config.yaml
d_model: 128
attn_scale: 0.177
parallel_block: false
init_std_qkv: 0.0513
init_std_o: 0.0
optimizer: "soap_variant"
beta2: 0.99
grad_clip: 1.0
decay_fraction: 0.767
batch_tokens: 32768
train_tokens: 202500000
Each number is 128 + 32 x the weight over its row's rms, rounded and kept within 0 to 255. Layers, rows and columns count from 0. Numbers have three digits each. The size before them is the row's rms in percent of the matrix's.

# layer 8 attention output (transposed), 128x128, rms 0.202, rows 88-110, columns 0-127
085:142109110121061138100117127175078128034166159109166148153119120146084131147096116101091102148104143165107110105156119139146073161136073161084097116177146137143142120102172141151138158172108192151139161108122115115143126110108157093081120118136094076196172108098137090150161183163121123111107096185053149121160113109181109166111136131091139108156110092177156078173039177130095114128145
090:057115062143123141077118074061128101108113085164127093095108144148078115156129136081117153087145157122131149049112126157067169175094120080141168136166169170133070106128122140115152104103159108125160152156147107113129124120111076172100145130162103077193083182112086115163126104115174115134136177138096181147118109140111112119176118107098079134136101190122047140090118081100144138138102
087:116117124153107154152108141196142091157126083108145073200166089179143145120120124119170162156082181151171065127100185197124168169148175107109108093153167115137099118147166102131146197141137131110177103119173069092115167105104089150107089153120162060055114052142155118058133161133121093103126128120084123099122115120113111153119138117101052145134126127158114166138155102120120155146133
093:146128110082080101095164150133115095109148109076143194050149147085135130101094146111091134117166098102164163085096098146196107183088182138112135114126170153089142110135133045142083111109120082144106139082048091088120173118146104140127127111135145110158117108175139124102082172095111128123175140102143154102124105144138116120162046127102211134148068136114107136178140172087118132110091
096:122179138121029118142099116149162045154146153146101076135132134137127149083138081082089188045075123145075045167142164133150123118147143124104117108142092111116087116128104134157149120155114118124137120132180185154115159058092114120161169110112197091032115159118114146149144114112089141125105144129103117170112147172145149170147110133089191168123121147177128141124143113131103154128108
099:145091141129132164198198110132111109159175123143135057119140107148116187115124118146164187124087204131173180121129100139183142098150173107133113075128099126091159080084147123158093078136139130098133086123185154143138110117150142058146143158084159132163086106154149126182111113152136172182164102067193108101151124185078106128103152155131143151130074129183144100154153137111149146089152
093:147106106127156164165124118126088144180126105080136090130138161118081098139171121133150138086152161109095129102126116176066077111176123092128167161124133151182192106079120143205140147123181183200117176140139150132097104101111095123130104096142135188178169072128130211116083107117143124112137117103146116178141139141099111185048132138147108146087146085115106165205140150143132118131177
092:161153174111100126169188170137108132109156063111111078186109060106128144113143174146118124092160183146151090144162102140122097150051093191097085119163085148154103158128089117150106124113109112044095099148136106138193103152054135112115150140166177126110168131140116131100119106163147126129153081100108094068142110138146111153114071164111173139082156131129119141161158105106182119150200
106:153134069081150154122135179189127096088118080151133045087160090078116124122112055113102110116127109131129119129151058087137176192132126143123130100135127161173110144093116093139093149044155160110170114130119178050117164117136080097124161109123092129148111136149115145094111104154187165115148097083120126059158124107096145119134053109086094094122111094087135143082121133126104157080145
099:143131090158039138132165201169119081104138084135163103123104154072141163140144097145156112121138198176132113147069086103100139136088149082118161146165139118095144156115137150095103136133142112132092153128218144127167147153120106142118121165163062116135089096084138124121115103104126107061113125110149100082159134111207099151092188123166112126160125168187099149093154145129199163078146
096:154121125152072130077085131117125087117124119116136158146128113127107175160178134125140103145094071135161132158163147179135148162172179126070126103067141107107127067096156124160105133121107098144194123183125094136104029128137076129111054097181135139193099111101115092095128110140039155145080092133185127111167166183107112102133155139109107113162138100145112109187135114120121181139160
100:092155202112150146121105174107164149072117216116114096158142132122108122095065180089142130128119088192121160150113094108114131180051159154149112119108112103108140114157128078113042109141127122102106118139138105129142130124137159132092101193131195155108163098167136070123138189147168141128155150139095110068195083150170138141110169154218125158117131088166120119151132139127136113123152
099:170111123094063129168106198108144100151076139117131108103161070119122137114158163123147169137125119133144110129073106109149217115061185152152132133217161125130122138135078110133109077060125146122147128137121109120159151182116142168182104173151136107059129150151087137128180123112069140177156139112140124096173139155137132095146106135067109165112083147149095143106129068159170124180079
106:139120121058171128099085114117178155098155106136157142146123162119024084143084185174131162093179096173160133086149111129107109137179114115106117166140124041125168127101140137171142105113096162157123124058133115116145163143160133126135127142143102109109156119169135177107083159145115096114120046130151130119075094179155118109053146158087140125130142167179093158141103125158085093066116
099:146158074113112158119155094108187124211167107168105098076106125102137150101134177108198089089109110099115201150134112104120056153144149149166115117140112080097094103161058121127136105129105154125148123156090085101100094109115086110174115115114176073111116117145138139083088072145129133127100116134137102145103147151115128077123172136150078127159074137186137166134182092190054121088138
102:124136120149169191133141095177128139111101106151099079114082111095105069099149145070124090183072142116164071141097140114129159123193106131110114146109156095133085111092118157155102101114109143108137078126179130133116148059143132084112149077169118092067162110165097059146132120120095166058139127156119132118091130137159064115127205111139066118154140142156133039107132088115099090110095
102:154137100162068083122111110067105141068114118163130121132121074069127107157086058113081106119186115116096106124126141115093097147160124111113062130084167102124137134100089084144104079169157100110040119096096122149036091127087052146149095132128122129080112083153138146127113120204113130105128133145145098115112130063098120154165098106106127177125127080112086151094163175131111143135109
100:122149148100154160121107129139164144108145106115099064088103107113100113068076176103077112126132139176135137102112117126144099148127156104124135136150134106169117126092123136128134163189127134112106131138061151128109159094078100068136141048108112213145131149114255083174143106078128143159088108122170147092171129049111106096086084148129139185093077141110110158093134108096137118132139
106:157141104138168095160124149136140170127064146117150080122155158112121118174086107109188066078115146128105121183072136173155116104142094079149076114102086093112123095117113086157136160157133108119133169152166136123078098121113149116191127105140096132077159103172121190105176084103121138175107048096119095131126120101082132165135099117145081122084127106188191131146160122219110147092161
091:083131141098093156179104081158121139119158106142074103094103167097174135100179041117167121134149093131123111165135131141049123159129192157098125133048090115202139130153159099073120123186080124160155133137162123048173153044123112158104124154154144137131149136120171136130120090172094087164098117123141119140130128132106109142155093124125125142082152132166110063169168173143119116089119
104:129139131066101122173130127111096130165110179162163139154102128084051139119104117113163122154193169114119162163167113101154158130139108192116158141104118151116084132097123148110095070161121121131115065136120127100150136196137128095146134108106116182141111112082167142138082120138084100086131182118015092128160122149097076134207069149132125105120141136126162134155137079200147176154163
104:133060098133131124158138116073184181196118103130103154166141115099146145144108098161145117151150078082137045174149061092095128129135109104140126165145135149108171126096081092111118152137157106122005122094092122113130118108084130091096083134142118133123139131127126145086045106048128139092129166087123111165086098132144116141077114167150093152133134117116090115148113155117066141071141
101:101155107113137153063167160124184159117133119099114201122101168143149108133132156122183151155083167149153172081111163139161133169100067123154115066156132095192179102168153054135098174149178082130164103120096070094124180131079154121147109135105107114138144134094158084160097066138138156155148111203129130171104172149142160156120149093164119098133078125121118150119078102120134089092165
# layer 8 attention value, 128x128, rms 0.24, rows 89-110, columns 0-127
083:135094160139151126099138134120136069162132115059132124106083149060139090097130138174110119147135136102112095104109167126164098091151053104127123130105114159114162111188093095156134153159080127115131084110111086112186035146176173146111068105148135158094218115142134147122118153111133169101074122139099129142129145066185104082102147113096114127063112108164166100190118126147102145110189
087:114097127081129093150181131129149169153124165117140104083147113063139150148168118176116123127168083079154135098185129093090104071180049082166165172139112128044125137114104099094107104066117135132085106118132127119105149126104148119104141130139164115140140117116093067136100151076162199146168120168159100185137118135166129119177131127163126161123171144125108132182181061166151136126199
096:119114139128146166113078214118111129091109163155149116124107162118167119160127143125116144104164165164070133137122139155120170148101089140100123132152094090095098170113121184110082162125163129140158131172083081154075139081063142156165146153085131089142096148111090154161179076192111080137128121175126170133114124137085093132138065160145124147078200129124154134131106095201112028135121
094:111086079109154122102145131104115109164127095120119171109165115117138154114134203156211092156106095079129231158142108150160151172076096124156144112154115124093112151132138185113150098093120156177098112124168131136140176147162113140136074121187091125149144154111152065107145147130197133159198076141140126094174092086115103093123149069160120184107110154142102088094132090115151080161130
095:083145144104128105122096079150122153117192174106104160086114189108133093084108130156134107125145081126133155097186177095058103182122087096139151138139135125145117127156119209139179166163148116142097191053127050112125138114148154213126069102150151121083137184102085141090165160101117071134144143143127144108105147092124148116147110095084102147143153125086085140112143079174125155142119
097:134102132125081159154079106144137135094128144108102128128191089093089112133093078162125120144121135173174132073149143128120134173131057173171112109172145168118103095157135158127114120158104107108134125142126194101186085168169125113099158129154177054068134174182146067104177099080111118120063138146153148095033120159129166112129157123115116115171134144155104121153163154117170192088111
093:084133108139168124129148142094108152151128129112171092130135099199112088109132056102115128095163074133088201098166078092110156122132115068172139167101105099075159087178137144110151103142180140167126107145093151127148208158134118136097153155173112109140080093093148068147091124137162127143068106138160140092152075086140208126122144101169073117128148113137079077081144106163131095111135
086:166093176135151106090116073071108110144192209082168128148119158134186158151154158154148112160074163103090110136098175139097120028101116125125077134112094119120123084128133147121141134186087139121112157151109076161126135179160157144124103158104183139107143124109126177140100123129123071143101141157177155198122156110143074118116163120146121161118151172163106157117149128115069099209101
083:122110166076174119144126062060133175137110170125140168145170089188147104074047141109128155133101093052165138136173175125149100142169146145148084113073106168147113105123112086150133121148111123125161102110109108129099144153084154126148138107100189133162144147155141106112138174147120105182116108158130163146108126211056168120180042155104137128085124085122149101152098127114126106148079
087:089150169118200151129127118135144123153118140149101148100068161153129054102095105129109175137188203089138136119111150112140108116115097152177154171156119148149112155132109131118114116141117176110087121102133163142174233144090223098118189137084129090059140114148147175145138132139174115067170145112085170112114100091163142157110135097135112154109112121101148161134086172118155070087115
094:182145101144043115091127138168088106145117048129131185111122096163136127177138105120149133137153139114164089167173130130143093038195101144081196107117177118156102127109124139099204141132129131153135101114135138131140110159117105166161188059095087098097098133094106120145121099151052111118104096121157113175116151102116092140118076136086100075191097187137118147125129158123151124121107
084:114165137170163143133149073126119161161175085104139124168100174141142181123077124128095123142142121131106149095149154172075119101141051083082102117058100134149131102169165182152215225126101144086136116104143133110096114100151105101086152103034124127145131084125183077118059125105138134076149124093097105147136108124130142136159125130129162127166142068154158146137147133096095151109157
094:139123149191051159106147150140078137131061168161131160127111138196154173170140100123148097119097121123125097156132088126178113139050127163127132124080147199154123154139106119106117121160149114149122108167104121117094098107133104088117167075136152106117088138056133095185179112131185161108140178145115157079108138078108156171211138090133128157158135127067166102118115193093158113159146
084:099152131102106104093103158117079102091108158090154156145142153168119099116130070143070173114175144164116051112089132133150170111072093124099121197117149127107117096072189149133130159094116075096114199099147165103115143095139168155080136122103106108143144118112073144148144159116118137108149139100158137131133131151149127209131079113077201138087155139050134081082078134074169131138142
086:129097147087083084109111121076131094173115105141132130143183122151135184157109123158116167078175109125116133122154146144155065126081145094128158114141094162127131143179156106111145147086151094124117189174100107113144137188087110156141099157119123138138061117044144125091107104171163044151109152114122117140144061079120120160107024124154149137082126086100152182173118153153166167147113
095:090096153143177147127136134151156121183132112113063133135135134134138134109213175134141135097081122094196122122094085122186146136079118157124141084159088129126127114149123142074155118102114163147139119189178173103145182126176147041120174128133078155166110112081147105105146129052146118174100088101108117098149144145162111062148150099175131114118113141108163039163090078120123099152140
090:137139101125093086141172132111104114123081179097128177170146131145161125151189082102172152153100088170109114175168092130102098086107049145119120137130118132080159127127102095138131110081141106119165133147194109117143131129148153177130160176139149088109110066158003134095087134204130096095149125112104154170087133190111137184148145112102113103130167104155150087106143116137106066125120
086:139145161094106130136101146125148123133220129145108112167103128161152107090184126154083186166155108125145137078159146109090128125127140200091160132142131128179093151112134187139112076112096195153141110097115131137161177167142122129061129172101187132164068163126129047153102148147140110060116169148147107124121156161153141091114138188134167125181112120062132106110150096058135112171095
094:162166074096169060123118124090141102091133148126213087144179162139134116120092180122118130137106137151094169138120170109164138065139082114172188117169121119113095146081076119207131135067158132106144143150084128217090120241135092102153130122103147120111119127155069138137123139100165171077195113105137152123147122111139140136087157143130127138119122168091137158101125133117152133094136
092:140098062184131108101144121097160151134158084085105122108154138151196069097117140110111093106112119199111090101119152117103095128153153103138102094162119150153166118157074154203186170100130158117159168114116115139178125100135133145129146127120137088103079116158093104082157110151161146203141072090234179176076138127114174086074165132107135107145128146138144104116106177113117129156101
100:152173157089132133062133114167072086046147111146120130106085151132086134145136121151094120089125152154119173085102166142200132175144116174135134080093133105121127154162156114105108109151125120146177108165144127119157136116192095128161138061119126120142142151128121150162191156217150177128081065149142139087157143138098133150161204066100193132123121160097108150097140135132172120186095
089:119144130088121066121073165157087084108127143153149105156118125137120139131066145144118156109152075144113108147136109156131103077184158119103154169085165171080096176143096174129151108156087184156132188115081194163118075140134104146107143128173134132161116136162105163105156210092141120079116167100110147116151061130126099118125144132050106129155186135181118130145189198159116124168109
# layer 8 attention query, 128x128, rms 0.242, rows 96-127, columns 0-127
086:177127167177157104130050088129145142124108125147113137049137175127138121139115175130130159137150067123140146100097150092152175169166152193121085091086149132082124197144123064128125136100074131203104066101124063119104139211174133164148105124147152091136078132097075143148140113122100178085109176172103156116118116137119110144114113081183120121098133095137124139126111169167125133090115
080:127091118036113127112140151136137135115152148100091123167160156098128161114161153158106168086152217102106179037111124195120121069127172135155176152129114091129134103165123185147156140128136130148122050134139063180142126138079120129159129166126068134136099118157109154085114128153195146135087128175087122119135121149119125072093185109120115131157127131181115136143168068161169165096138
086:114109159076119079199135136121121123157144137129174113130073131082180127077089150108104139114156144098129169090180133107129092118117136128108187093129135174160122159185115177168127173121078152136113129147152093141148102140149114171123078134140149200135118160090159158156112191143131100160075107112139157144175072126138090158127100133129110189171116059122201162122044135174145146135070
087:188086118114160064109131092071144155102156133112168135144096143139131115122127157124126145147068165150139131135135066155131106078070136090181145090152143126115139186066112096079102193129110188186101168109111112175091119053134124153176130161123169150116117132140135150130089169141138107161191078094108113173115161117116158160165182120132182157124145107190129150150181169121098162175127
087:158097074121148114109137093083125160143162154125173072092111075145106155138107123124143144170139140187129132122129072138113074109140126140088103144161150140156191085089110156155164161073089204131146124100104146129179079182159100112180144102101154066184059115096155141166073088127136128158113132130144123144074185154147109130162108120081067159204113121163148162149157123166133131138101
092:121127137151154153166121117162104190095065127175065142142109078118123114108113118180110106079183110061110107102150109159069070174138101175154126148181165105168098084124152165097112154079140154129094133090119094136130158173119078088053109147125125149156175153162104127064162187178149077120099080074130131104081096162130123166092079122133123142134122121142137121126122123087159136105082
097:104121190192135135100145139139165148118112095094103164149072134204074117136162101191114163108090115080136089104114141110115108178120154147159134145111094145135130086121158059136171103176175067091149103152119167096153152171108170142155067132196122134185142161213181154125133086145143105131132102083144091115136106137147158121117130100093180165142116124125105157106127153057120162164159
082:120156154098084104099104098112165147122105148159107191153159114133150198119160098126156114154054118132157143158141102122143086131141166131102134127057102136177109127124119102149125109177189087145108146189153112111133110169135070144142139061189099107127176193106125117164107086129154129129103107174098092027107163131182131130136143118164101157117095133136070093164111118104086124215106
090:115146162093155144135102181144171129146088105133155138073156087168127115196103175189135144148104100101080165145127093180123123155191191140156116129137115118199128157113125106120082066161114109156127143091152114074102148107203100098155130105133080099088131098114142117187139120108113160155120118119134069128063091156080155100139110084098153105174136172174105165148061101085107158146103
084:126151194109154116204167168118084109170163174109147160090096132108080118130085119133097086139171174127182176134084124129170114107072158149131111129195129094117104094100084126140103124163148068116079142138098117091124153155130138132134171084134086150153055154184172107114160142148114104126161144099089091142123118106105139172154125103166137061153140042093116128087112073124184132104157
085:224114064119113138092084135178111103115088122100113144166112111183173138111101132123149026130128104096140103146150114159166153142175148172153118056147102105164111128143154109179133178107203135101114134163106151114145110105185122151137065104089134121124168067160100104093137148110119162128069107176099096077119097115122181086148161137146171183088124132118132129168107138106159156106129
085:061122164171149102179128131111162162120151063084109093131086078126158103157168141157135167117136129184112141100134100125120126192119150108088143154072154111122194167180123182151087182175161182134085164064119117141116085112108105103125119108150134156140171156126168101139092095103143159151101123115164127162190138150162055132097125114128135111161157108099110171058113131104188106069122
082:150152149150138128138128079117115109118112155112129110141117108178104058153115143099142138088110121231122114132077110084087040123168034124116111152191123091178165112118125156136145120114174128121155116071115069138129115112138160123065187114188137128139148163129103075112114136170168142108061136170158142103098111131133124123148132058103112167153129112193101134072129109096139121181150
092:124101142131139141152205184124144071183182098092139130106186136139116126109128141145138139128170103163063157159095132057099105115168103141137123153181075084132144139123064082124122161128123061134071165191170123097162146064102160184107112124125186132149112070143107143108121115084149105160133125154109091150137117103122099144154162103070129170064078170137113132114180149175101125138112
097:076149163150146143054082123135134144101057149139038164148164153131093059179142114139145089143153100143154079117144131162107157166127101178129150150086103130098067111076139135155095114087123116146128152126209166121114127138156114081133094085114142135128140081151121116072102140129175142092080085174142162159181120049189130127146089118107112118175118143104147132084092154154112117176139
083:109105161105112106116119158107140165065083106192151083066138183121168120121172065141089121126174126115127115103164067118086111135119134192208136124136124120051121167111126160078141119105185170079102113142078123165189145137135159177100156129158111128114180111133132103106136115181143161074159122145098152154167130154146094141199146162139138098065151164097108129177139111131179118116134
091:104129177116117102076091082132154128146088125171087140101207098161179126119107163154179112102174181092115101128114137138163127148061127081153119179146037074143121125102070121119138117099180086160170106103148126142135177163114114139125063151113118152072084140165142124175107098156150124123118155110196111079143123170182114119104094160160155108084100138081094179089130119116112102112136
088:108151028131082127144146169143173150156132122138135100122121125166132144145165078099123089080129119147149105177091091160142080174134142140194153116146185097116138175122109118084060110216128135159074053144090113112131147105169149114165140158107163180150151115174089148139214121118134155101127110077125133119074136144117133065150110150102191129127094101117166116141125184136133114108100
095:112087222106087151121122139104117146157147113125141146070145118155173089123144129168144114103089131081075080144134149102112111161114104145184113115101161124143142066148110134174155098142172132088107198125173086096141169149104186101164195145119136181113158150127147137170086088107119127101111194115113139095198114070074139083110128066127066127118097160170124111133162116102128107167171
084:127059097160056132096173156161131172081119144166122119123183088045152135116174164142128122104125077132107139088143087093157113084113147129078100136152160111122175196124146117116185182141104143081121146156155137111088094126147141096107105106086146184099106113143126108083175116173123105124116128139150158136121066136139118108108152128139117101158097091129165089106162190053049169165156
088:158163102151148123159197101172147143166161143132118067111159145105167115119119128158109110107108135081148063116112111076127120173113117093147137118159163080098105193095153125149141191083118153090096135115143065110111146144070169191134106102164119096097148051106145164132054135113165139119143164115215082103183157122111172141085123139143145144167099189163119138157164086092149127139118
089:139136168156166117152146087145130131114104145140155191133159117113151118146174020160149026141087125096140135147153154138109168123126117151133106083123146100126097108122107138150154173094169163134108126132138102166043097121103115077119145101179133098119198113169186108105112152128168117180098135170051114152105084121120081160088111102124077183082120075090144127111113101142121088162113
083:141114107130120151067153150106180109091099167136149154156135141175140095126073114111132170122103099187165157214137147158201126183160123111068050125122088127137106160142109133180124045172121131118126165114138134087120162135146092105155066153163110124108075080142149194157153138136118167113159102104116072141178162139085121130098149152139042144140133154129155154129116185156119103130126
086:139112099108141143170190061153184179114180134154085066123087152154093142081215171126126101089168088142194128138141115130152098139161136178106121138152126161070103170151136122127071156106097144167103151155157167110123129050121077082099151085186114106101107139177105133076121090135100124125129153152145117103142125120152131122155104085125122093197122116140097130165115178158163135190136
090:126110127146152179123172144117101133109073135114095147099082132132167163107181165077140175094094138087099149134167113106165117163106118150119123107104132161104133121170098138121047079134144131155140112126114101174109104089158108136152098178131110039101124154195144125176193149137165107142129085219142143112093100151162217160140132121121153089166094160082182115153101128089128112190128
079:105121150151132130139125119189159093129201180122126105077163155110096087083162186128137128118077119120118143097139075119128117103148184127155111047106139076125160124110060108132078140172142141144176138182142135112132145096141169149072115164067160089141180172121118118191098144149073156146103154122175118154137073153099166138144122168147139216162121135063135119148087098152112114160144
087:136069155115150181105090198152108125100171117077120158120144117060166134138178073157114111107207152127160120158153111167123132150114110127140136070166091096123088120139109107135110083125111109154143076059110109142119179201189107142157161107161165177141149135118141087069127131168111115107170112083117079113141107126087106124114160180169177155139103180131075147162147110137110078177110
079:160191154164114047113173112104115058135132121119147179133139100111094145140173118115099066114092037149094184154172128102151128155143165116128131134164148085070100128154142137114113196163120138148140127101133148110083144099124089138137117126138119116172143156101150118103094089173135097156122110092089125054120094127113122183108099178166106144176170130142109083172077162161156192107188
079:143132154161158123209130147170077138129158208128082097145119135124173179091131117100105160158069145139125123083112165132095141099191149147123094107081096070059140113106111143112106126135131099115035122143099130117118143136118111154067091146064176142096169113112131133151121156127159092082108073053104086140116189169078131109138113141097094158124083125094125130177116153107169138100146
088:161075055132124150142137080084105138071108129131096175154112121079095092084166086152154159189109147093121151135138159145089145124206124142173165115135113122165145106150045155077106179102146110114133122142172135103192118150130115121183123160159119145098171110155081185100137064156151105132138091086128115200081056116114175158105077095151150106133116136132151157138115128150124094103151
082:086075117158095165110077138131104139160113118108051123136136123155136139142148155070126145106086141142091100145162121138121101164130077112127108083139155173136087125094159121148136144077102104155061171117140167124157198106102168107164102134104172146043201137099195148121144145132151152173115140156086118103094043144157039126158075103129102143128120109108047150121140138107145130143147
082:131155156147200183062136165088162098062186122103055117116138115119184123104099161155083053116096160168145171111119095157100146153144067148159125170131148139131131191148149093156182135116184138128134155140174164106111130116144123056173103112176135124093136203120086131179165115127135136178116117089103134152105132128159093128119157152090164174102136162156146098168137093122144123126089
# layer 8 attention key, 128x128, rms 0.243, rows 96-127, columns 0-127
085:137059146167177118137113100153116149124126184128188098113149117127130173167088109163036132095076089148142118159136133096143150111121108129123113186109156096074133148147195134100100172145107134212077082178103151116103164168220133135137086126154163117177103076159131150107128128150169085131160143135154116142164166115142141118143163094089154077133110121125090117103106115161194072124103
080:122119123129088214084101148121120106125221096090169155080148129157203154101108157040110134148135145160143114103113148157118150111100165090147161148147133132170114111141107159173100115158165127156104119109155107137169122113107050113122120130155115130171059199160101145128104079122121105100168149153126114124140105147146123155132132159107139127201084148181155112162179121094223148100099
081:096099120124111099103161119135132113177123134136090120112114154178168100160119100096130127139188132114169181112116094146148136156087174131172170083186194102133090125141123186135142111117068145112118146191088070104168217132095121093083084130114128145061139106156080155142163122140119203154144073108146100087154123108120156123170173113151141214119119122153103137185125142123141086135180
088:119145105123132125095069155103172156122117148127121213110048123147102079135130163097123134102112118115215100136107084115099096112147216066176156127083149129162192122131053029140152128131126150120098154140084164181099141102110136138137129120144137159122119143174131146116086160112109167141142136123102067122097143183134107093146151105117100107123178140168125182105129164103102191113120
090:162087149127128138094147151141200124098127084142174084126121126181114122151117171089165111114129113128170148075069029174112103140141094152140116101132149093154173114094126043167143146103121169139100145149115144125160116101182142095125157119165144102182015117111121156110099158130116106109127123151178109087110141141140211125101166162124126162136124100122140187179095082124158113141087
089:127148145158108161080146145104130105165101103118132135124142131073123110147118158147082140077102088111132133113132123124057150158147150136111116200166144163136102113200120175115145121117135089125146126120103113119111192188119090116056183151166102101060135122119089158045195135193106156130086126096102148171112083113118128139140147102125108130126077099159158160211092121108123170184058
096:117127132125140090122172201124190134063149154115158217176109103100135113124070093178120190136095161160091141127164173074123093070134119107112127156152147165169145117160117173161121150139133086096119067071129139153192131119104169131095125113083107130130143124131121112120087127148159076159092099127115160107131122107132110213113090158114114137123120057083086179147187155089140124156149
090:120131184111158167005090147151194193083085129156151162177158120185143111167141112147184142163128137145100111085122131110102130118186119060115168162106132113093119134046128161127136163157124105146178123123124090133117138088148118148110074076140078108150138151094102150177144156089156099133125113162118084168072138118156138153098167117104128101188118162124111116091138149138096130152081
083:108150151085114071083138123174149120173103137111160133079091177127128219162117194153157151177084117164085156128080146129139095101111151138130111210113142097171134083128126118088054152146146097146180130111124082109164156135171147123094145104091172085138155115150155102167103112164141131109127116083182100113075101107135141123107125144137122062178176178101140172086167136156094147084105
088:115157165135119121190150144092113115112195129140126177085152143118074103126127058118096125142132163169180120103070123147112150066098112176145130143214116109158147171131133192098157125129116098121163114044097123091116069142079172118123140075109085123169058118174061104129157156130129111136132113122070097166120108116102148104129114114156157114176161131172105127080147129077125144073153
089:141142161108152183026101097147061064187101193119193172132100089117157158153150126141125088146087154082127206120099177138081205145180151157117121100141094136084140124158126177135109130106148161104133140098087143162087136113154169156125101145105159128105135084136131092137054138151148124108115122184114139133102100118122130130187128059120166158140107066124138136156130128123143112104126
090:096094138111143106149162095130146179118115095108093136200123127131127099159115138148144165178154158199163147135082124159172126156178171148089161129127130102154155155150131123099051056200163137109080129136123082212113162147059064146144152138164147106099110171139143110073118120143157111117105131098172127138223140141169106127119074105083102153137133090067139131117133134112143094151112
087:139132116070133153090156123109112128115106052135196085106159171111130110103119122174132084169128129188117175164090105094151134104167102117154123158162186082115120101110149150141086138135190098119125141131140139151136094132175124099095144111118125116134062157106153126185110207163083124143081098138113188162120131117094160178103132119107122177063146155176085153069112213090129114080094
091:191130153137109104173096115062127124151130110103165087109147150154112195075152112126159157060117130149115129138126085097074125082117109132120193170078096169093107138163108153173128114085086065154072135091122117118145112159084099200127089173135178065118044105195163104112135105094133176111113133178061110104098141104141109139126106131144126149144153142116120146143097154156080107148132
089:094211096126172102085153119105142112115161107109117130124113144137121116164124153159087100163118067082114105147159145173168137117137184168152146113091102133077059113139125075184059132131130092144101151132173140084123169139144075128179106159063084156149124115127083131097129128077113056120100082146124141198209121083149135075148086122165159122111151099121131095156116130149078098104137
082:130095051179099129068144165107187137070103115183147156120185065109144144134107095119132126130148091132099169132112136047138172091111131117126137093186110132151120156167128078116126095104177096074129095156126132149114136097202168145080148105143127174124122155067162117115174079080117148103141157099087144147087088062078139145169113135124122108122128164142113122144161148218118136124144
099:120138152125148074152187083134121194094102106159080162119169114141187159116106104123203077113124131148141117174090150135104129156050094121169098139194072076153114156119081135107110135126142129119119086100176150106171201099174102105138123157090141103118191103138130128168184100151202086165121151160135114063160099155137119134144112166152139161101096148101119121085156150075128144147116
082:138092120106150124127102157072096117226155095122127118172144119161111083128045094140182127132150142107143165166124094117107107192091185134145119161139133134102120109152159136091077111142119135208136085154160137140144075111162182186139171174118107171172149132136164128163122104135101114142071132101118131114122133098103118177199156120165108088128067078114068156086136163075134170133112
091:163118123065175099193093134079133123131090156108188100117139100080179079190156168147103143130069106108113185189107148109100136068119094042148159089153151122133170113172091169148107130113115159079147102132093161138105058089199115111147119124081131109119130177092141110101172167138163132110100158093124103122157084119120146099098141109128100132179138169102113107141170142160081101127127
091:143056122191159176104190132079103159146122179078158083160126150099155115105139170110122132143195149116136194138190087110176112155141181099105098164133174109097173131098163132162185146124111106089104164153171099136131142130107119135105134141101175118060082105120157114157142130095123101101089137136113083117148072157153084160135120065153072086139149146141149125154147150103063177160149
090:209155063153161129167107126136133082136084116175200121107134135098170143149098118122119123123053103098133133153171150110147090159092143133111193107120134080090084200122120105118077141108075152078130121089173129176132149092077086115110112102158116093058108074134149107146147082117133135138094145104187101139150167146097113125124119118159175128134042124129130166118107097153098111200119
088:178171162163132163084134132133150076137166147167112197135184122106126141112116102150122102164191122080120123136101112140123128087161127121084129125139174072100101102101141151093124143150095187118100142141065139093061160085137159130106149080136139086144132199135171112138134135118123111161080136157114059175095098109080150186128115077106116108116112091128103081230166135106127063151149
085:139143108182122161134148075112156053114150188119196126135064154177125118125087165132145182110092098141137132166112142157165109161107133113066112109158089114127140132141137126105156119171115142168109149141129111088185108131100103187146054191182148108207125103122156182135103173108075178099142058134104092119194130173111183147102159136161120117111114126080158166121104154131118116116123
090:176103089133157135164189130135152183104175089126136094096162152114097120119183147176130117147138114149170146161140104150098100128117175152066105128153112104110079148131134147189123204085116164154127107135118184121105086037125071128085090101139104107100120138160085134100088104146111107147104116114136159179168065153147154132190112120084132084147087098114088121097087153211131172094122
094:154126071117128156115163092107103120110109163137139123132139146138095169122132163100121137113145101034129148112079124117137092160135129105152164130145125187130118055105103178107112137083159127140131100135193137206108143075049089174138057167107107066106167109161163098087135095177178120166148073158122150142136112085121146103143132097109149070085126121139075106090183116108163181126162
089:159077163144107151091055113178187082112135148137164120131143168164070075095169123117160107107108172138081177158117155113124150134110142112151147076155154118137115111127151110147148096134095115170181117140187174145122147099173125113126158163088173114128162174163142110154143141133169142089120105104114176138083098151161122000093106106133132179138134118082178149129102080119131102192113
087:104075143098123144094119190154122171139172124077132175174162103105165098070128148172083103124098121157112108162097157138115083133128187103141129086183072103107077143200181130123106056070102120107104135108084134123128147144157136109151137096117160113182129119154164147111135164089122144107173137069115170131102168198111120141145136219177171106138104145163087095151150126141104110119172
088:100171143203141114121151152180109119098111135145106132191153169111093144189120094070148115155155080163083169135191105097145101175162170136127180137156141113097097074130110106091124210154102138132162105082074192152090120089142107145167116111119162115120116124150133129097142172151095176168123154145109088077126083139155154091101069151148130180124112154165166103072126110121173121112181
077:128155148148140174139072109164136128108099042128136103141164151108097072110093114074129156114109133123124165129108164129047157164143135137101079145051127101150135130136107218098154168096124034139102158169136104124129092133109124193096155105147157148117153106137120092172086185069097112133139106157109122146163209117087132104114104147150145117148092139088116091162177084140173134130100
086:078115072134124144130121157074123159145158121218132090135098124116123061126156122119140117150123180090194102122159162128092137177211137092156121164116146117153095122143112170122128162124082167081109170137169091082170130112161166158110109132123130085123135106180111174034112117208179143127168126078084152130073100086122143140088100077124132147139120127142146144159115114149157120072114
087:073055081109132102135136154063154126153093120122126147091112110121111145115126159128172189095132039138087111098124154115160145169138081102102139143118135173120077167099167125166096144117092103166108152093081147145021168109172162088151135123146219162082135143135159129155090083148146134168096103127146149174150093148154105098144123128078123168144158106127048142148140121116134158111111
085:128165117142145179112087159126116065114096114116062190142112149108153135136071183127103096107079199179106162103066119092120092146124136125074139152136142089063123126134186045126093169137112136145163148143119130168168102103115159154159066060160114119113079107077165084095162089147125094128112109134149093119149094127119076124113178162112151144098152091131160094139143168140096097088094